Each number is 128 + 24 x the weight over the matrix's rms, rounded and kept within 0 to 255. Layers, rows and columns count from 0. Numbers have three digits each.

# down: layer 10 MLP down (transposed), 192x64, rms 0.252, rows 126-156, columns 0-63
# gate: layer 10 MLP gate, 192x64, rms 0.248, rows 127-157, columns 0-63
# up: layer 10 MLP up, 192x64, rms 0.253, rows 127-157, columns 0-63
down126:116104092120122074122141170106160132097102115098165137117125133157167153117089134121137131115117110120098082185122152140124122128140150144114111103132124137172120109121184113159137141132103145
gate127:129092124124108108126103136151116151168157115080097108139103148144111160153115118118100140113122159154140113091138130137135108120102109124138155140160134157106173115112125131089109118101155095
up127:152141145114134153120134145128124100101134146145106132146118168101106141115099163141150102151088161103098161166134113159145137119130120106134133160108120100148078140140123141118116123123176094
down127:127138120143140130151120136148151116122137136125098157140135087148126167141121149114115122097125108105153102040145105129181154095142105112158114154168165094157144146087104121105123114152088119
gate128:163103133120141094156115164115126111124150116173139109142101120137106141133142132150139139163096147182123128123138162108135168141123160147100150134106145127125159168147133143117131112095142111
up128:119105133130138140170097147133100132088101123125111105121114093146112124124139138136132176123125139125138110142121119135100149148069118106119119120128148151137085147110079150128123116133159142
down128:136135109111136145117138123142133147129129098137147093115125135096079110141116100087115129151122125111115132146137126100153129135159107108121151117107162169147185142107128127159126136086154107
gate129:168151094194134149107133113112116117134119178174134115118123109071096107129180146141096092090156108110122125117099156140141137150139153127157111141101131136142166116178159135118124119128147137
up129:120147134101119129145112106088152130151164138106132143127139122119146096111106141138103124126125135156143130138131113097115136101132094118128135132155184134087111139174118064170129145074137122
down129:155104097080097132142136134155147152126114116140119098146115100116126157110116111154150118114148127126169152032140136132093146134114147077123125123118134129094129129099096126136103129139097109
gate130:155159129130149122149107155152168128107131130112088117116137174127129124107100096127075123105114086128164119136115088100094073145128104131110162153111134165136122107142146153118087118121139128
up130:104151144106112165180133172136121123135100129148101108131107123128130124124083112128171117132176132186164107114102174110107161142121144131108162153125135111079116107152132144121141110128118156
down130:105122150083098140133159146112125102109143100150154151065131106154120128091119123080118153139122145104129131150105106102144099116123124117166093089150090151142099142092119119141101117124133123
gate131:090133134136134168124170124160140180115102103113116126126120148142105118166133131130110102122103090107143129087150160144125136141135117149185146112097149092117133137104121111100104087142109157
up131:149129102110100137128140107120122133126111148149137096101126103111120188186160144152117112108137108123122138137145112133117102118139080146106132161147122120127167122123132129088118177164154121
down131:163130170117144138118120138114125160153153154115141171097159138136114107118126126133162128161131112138089181117108125155149122152158141115095153117115118097138091119166119102113140093148121109
gate132:134137084097157141085147164120102111118090108125138139115118118098146123144113144133133120091142086136133122139110120144087119126113167102120112180119123131148117100113116125173130129113133162
up132:115138102132099113142147140101124108108124162124142174069128116110128092120124142112145103151079135095146155167160083126147144115128120119162134142140131124102088140101152122153125136138147157
down132:111118160155165122129154169144126135133163130137118146140139129139145119160076133200149116116122126159113118142149154123143099139141094156114164120157156105106125157106136123151142128130118149
gate133:105123106146122090137094155111115135149138139096180122121072142122101105131138145140116156119115119118117147107107127153100145149135143104133156120112099140138173146187125155095139132136158138
up133:140129132125111158120151152149115146097147145113115153147080099103172128116130128112151100121104122149128133143110105161110100114160094125094175156129142097122147138121149143112130074091100103
down133:102152091141146124139140160121124130118140179145152134168150115148131093107156129119150149136110143134124086158134135162107139106123129157130128138121137127135110123085125130142176159175179133
gate134:115147143107140174155144116140128141150102102153165109142124099129126111169142117130114092119127179091127158109146132137182159153130126169101148152155131119109123098142090154120119145133131150
up134:154105161101146145142116130079145104161115126120130123159129131137135121104113148157134106153123104161131123156101136107090147163112104130158097118085125132152090108091103132145135132111089163
down134:107094125114144154136126187143066143153116117122131118117121100138145123152120141116137101079096138130143115126125106116116133091116162138123157127173117103131134156112105167142147119114132120
gate135:136149128119138128131127122164144124133104127119189109136108104147156142199086052175123119161109093112099148099164095108131153133151166156133116103119126126114141099122112169106097161167138174
up135:133137163101112106119166144162129139159162119145151140105095114121161093080127101125125126136111103193075129106087084138157138142134148157120139126176186117134111120123103152147091117109130137
down135:143126115130091081096159114145133110121169074123116154124106172126111108127100167145108172122116135148160104139167089112122137126115131119106098116135090128085076142139141122084168094143124105
gate136:116142125137124094119152116112107123121108139163159114119054112092159160109125121177096107122165116106100113088140170148136145133122177128110108142147093152132087153106128102073110101137130111
up136:132114081097156060135119091120125102157086154150122106107110095110115107097134104120097110141172069166104134135151103113151100139113122118153104165146125135122093140144150104098107146144129119
down136:113114126165125099150124098128133158151135101098159132113142179134147148094132103182129101080133118131118123085146110157160127121119169101130145112069109067114119156127134128132140133159129122
gate137:106180127101149137153106128141125136132152103121097092113120141119133121131123114172112129107063146140152153119166127105129151101138153159128087145125104122120140109143108116093064144143082137
up137:140112112149139095149119147121104130130084125124102142175099122140174126099109164100141126122115149157052135104125130111121182145085085117170092140145151154099162138104143142151121123113128178
down137:108160134115112122120125120094145101094149103146114126153091139134127114132147149207123154128158145161155117140150076138106131111141169123148128109147138164169121122135125139104123167084115098
gate138:160125131129146144132178195124199132156124159101145115123124138147130148151142149133133117121174113133168116132095130127135119154132125131111105165136125134155155124151132094135159112111154108
up138:158116132138144137147155108140130125079133124148129112111126148097106115108105101083144171149141115088118154097139137100084137113124165116111087150102127128113114099159143143119096135115142109
down138:138119138189117124131099105140110085136107143138105121124166103127099164120138110204138154136075156119110150115091079139110148132119154156136112118123119140124130152151129104125142158121140094
gate139:152141165134138097108110158145124111117094142168171099133100135101122162136142143112155119129177160125143179108151103147116124129107113126110127157127129164100131129101162152133100079118174122
up139:156121132138149127118129164153098107135086141119114147098174115111135160098088099144150116087099100118122154157105149130177111160119143148124139122086131183125169172142126131125141114120166136
down139:114163131118117148117130061125160105087106108151129087110143080126097127126107127144126106142162136142114139066140115118134161126112119096116139136150114155113105146130075102106105091083103159
gate140:091150091123178131120138145120151142116116112134153109085140099141148156086102121151161155151114111081116143182124109114107119148111127167056140167110088144163127157158138121119121146142080123
up140:138158161106118129152106157118149195112100122127106130115116147132146146177136129103134112153113105134051143108102171135168138131145116127114135130124090162152174112129138165100174121113103127
down140:069103152129165162144180163142105134114147102149168150119095124119155113142162128186130109086134166121147131098115103118076133111134174135138097138133114143139150120149090161109078118113117125
gate141:157143132109115170162121158163139125146116161122130111132138065161119125154115155115107180149144138094106139098175155137130137109121135106139143140122148141160111128118114149146116092175120118
up141:140124125124113110136137086106091152141108103133134129108161142112154091126180121141154158141144133175128068151112134171093102103122103150129161132128110133104136114097124116163119167127112110
down141:153121098089142112125129095166108142129124122095138137141130136145137109133088151133152106121149079103160124119142139116142096149130095101100097154158110113142142127128118114124148142082148131
gate142:121093124186180125106197101125084146108089117086111162145107143111104154128140084151132144136097124107137136072106129136159100155134141104132143139134105135115145117097127129122118173129132134
up142:187128114132158109145144140100106105141122131112094147127159096113078187097182167124100123118113129114083131133142112111145119160123126086155095158151135173123095108138101126134125157121110111
down142:144124141072116140118163121112096127153155166132140159110160109135108165103126129117180134139158120099085109104121096156140122122091130129133130125152159086149103140120121130108095126155140162
gate143:098133121131071166156135136168160120091143124087146128134131131127147119184104110154109122187142120121145138124149108156129147127145145157121112106132144140108147086179125190145122077137120127
up143:146108160136150137139156113060149097139136145174153152127157139106105147079148142153152134144138137152147124137162145160161116107084169095129142146145137115142112122103087180091156135122139115
down143:098137162149148118111130104161106131171145102169134154108131133130100136092120113077118107122157099066148130069152121142119131114079059079114142143148139132141113090091143174138105137166129087
gate144:151149131130150128078111153156146171170113132159156078115171123117151138104153102124131107078113152104171136111127135123108144134115110102160171134145150133135121088110124096122100120155119114
up144:134154158119154162128125126095100150134122161135168181154159121144104154088132093187110121097117120151145133129091105180178141171115148143128124112134118109118156133092102124106090170138119154
down144:125127145097146108156102138082126148191101156147140112132094119134138116113070125056108103159110133143095117123128169115099091090148117094124119145142139126101166115161102106110134078140102150
gate145:163124145111138142102090114154136102104180155139155100134103129095152139113145136164095100124148148118098133118100160119075122135121139138158122119179133091100067095109096121110127141156127157
up145:087120124140133140131088120114153136104148138125116115154169143109112173104135097131130139131175094143142109105180119175122156114145140121091160105143165085101132195059137137139181093098148140
down145:160102123163139060172127124099121094129129131162132137115153104100190109093109107121127109163096109112132163179145129155187094143107146138130123119156119158151081143114145085129137109139165164
gate146:121114141078175112118126143142134157121154167170124081102098120123141113125144152112155083076133103122131175120088089133102119136088153124130127144124128131097118124133108167136123089140148155
up146:143127127135137127144126098123128128119130105157150173156136126148159167105126138123123091091162105094133126115119167110116097095130150127083118156101164089120131107094110129091150176135123131
down146:118137130137135106148084120127077174121113120129110133140164112086148115098164170151107132133119133099118125118126093107127187095158134157127156118121128108135130134159118093086158127100082102
gate147:131097122109111137134116124138067116108086133137130111135119118153115145126108096142150143131095160123125131142145121121124085136161111142152189107141143137094119096111093138128153137119147128
up147:141068123113121140123149165142153096110108124147160134138141103100110163124133139147124143136107133119111113169131093146136136148157102110099132130164158126091097074135136138183117122123125130
down147:112176141129165112197141150137122127118134122144161109136112090141116089145152123096131120124138118113126135139103142103135125097162120133148114109132153106127110140133161138109144142094109170
gate148:132086185111118091137167142142128133156150107130135090126168085124147099109125153160099125132131145116126171137148102126109135127107133135140090115155173131157137118131110141131105149144110115
up148:096142123120086114122166156138123105103129118171139167126140125133104105103108078158125110109160147123125097112182108158150106141161137146108124136106145089165150104122144082101129122127125167
down148:103146091110137140143092127137104167112109114145131111148130119105154163130119159116116108145129151047131135165134109114128166147142116163140093133115130177107113184152092141134144161098130104
gate149:120140156135135066113132119118121108106138137157179112158156135117143123150147123115116127156119083128156138138130054087106139188108132160145099133138125146156084126150130131106114151107119150
up149:111178071157106153113134123090129128131151167170121119145156135112135087136164109127142122147153125128131134109132121110077164150101121148152136150140074078122143137130120149077112146139166137
down149:127074111128116102149129083124151149103138106145089133114122133115156181114154102051137141132089140116123110127114141113147086122097106136107071124126132127106091119184146147152149149105096126
gate150:096149122115148160106098140160148130127173188118138121074124109111114152141174163117123183139106112135121137103148123126146106149146156140138147126112129082119114129154104139092097183150105125
up150:072099153139111138130148127113125155121136134138120111156132140123139107129137108116130164183125110107146146146118132107146152127113091123080140133149180116117127144167102133159123089126150050
down150:115117121141134134109120135126110128115106151146118184140120121149112132129154124167123140137143110144089090081144112105104116183137123122152148132133117108121143144116099080126107133107158168
gate151:113133132125097153122113139147116118099163160095122097152174129079134156125154111109137118176126119099136159134100078096138098139109122151187157101140108144150131130096123091101143109085138124
up151:102137126133121160128159125095121129116130118114145150138112132160159137154146153145132181128094161141103172140109132144159119109110138143140167108164119127128120136148116161089123083126107174
down151:107166115147128142118128159127140147098124141115137119103140111138089106187108133043133145150115158114123153088130133120109117135117133124109115144126142140155115128111145136157106110153139183
gate152:102127100140178155117151115146156140182136111104101116087134092141165147120140130117116152144117128129196138144163124103180173133088104165146143143115152158145118148143161146148105147143147163
up152:125109090118163151140097137126146148152106157125144105183120120138083184166109072097133144089096107091077158120108111138146077135144111128121146127126111114137151146136131129095130141112108097
down152:126125134091124121161124131126092155101123122122111110104128118115133117124140146181159165119191123154157133140130121110133169103140130142131121101139113135082107125131121142120113077098089104
gate153:142137106137131108116147136118081115194125127126100158138135139122158148158088111126161138111103163127127152098094117104150142161136125161111119121143144137155114114074114116115109091148104146
up153:111095162135110112100100192101146084159108140089124075153129176124133150145103135102127146139103145122118126098110101092157107091114129088161114134138131105127115132150139131145161099124111117
down153:116128133138116135106159165130108127136103127156154130124127095101122087148056124112144114168166096116102117109142110156115134158155132135115133117104114161157130114108109084110135103094134149
gate154:101157156153122137127142102127096132143136077125125120109136150063118136111132187108082146150140162107133175110117110103111135153128140165119122097093119102125094143115136083174150117113128103
up154:148116150095148127149112129150091122112086103123101161122135106138140100147062099151146130150149115166089129130097149112083144086129149130141131159127152156121153129161153119141124139141141110
down154:113130138147109132106140086140147134127149112106121145142106130138099127125127120149133145107156121083184124146186100149135137139099113093102145145100110111151121147080119127140113139085159149
gate155:119118164104115108125163193122143119094147121149111142115127131155140111157123083147108141151140092111122121121105129096157123077160163114103171153140114112120105115146059096115090149169126135
up155:092126160098124140100136177129140124070140110150107130104151117103110180168140124150100139141132137097172155133160132176166161150125131138144145141138137137134133119094158131121111132108107119
down155:163129140096151104112072086104103132139089123123143128154105144117114147131103125072069146126156084130131116111114151130132096115147137101099099135164122116152155129123138125110094109123119160
gate156:154093100124111119148130157147145147145152136139113119110093179076142129106170126123116156160114113110135106088183124099127129111110122181093113121178155139142087102164118104134104114094149157
up156:105118186117082135115152135138085118113117081148127168138131091147158128119153091165149097109100153128118100147138130139107136112117135109164138092135116114134096170107131112112185150102113116
down156:123121124116116139136127089130163140105099111096144115109144121121141070074119125118093127116091096098146131145118123087123141154112088092133139109140117167163109152127137101118146127161122174
gate157:070102124141115105150116143145171117146130172180123121102138141061114120125157115160125106160124137112107122147144135116101105125134142108092117130138135098117090120097114165146139131097138124
up157:098130129114192160108140156096111165109140116122155114147085109171137142146055135109112075085112129112160140106124113120140139167129121122121153104145082116181176090126135102130160149143120166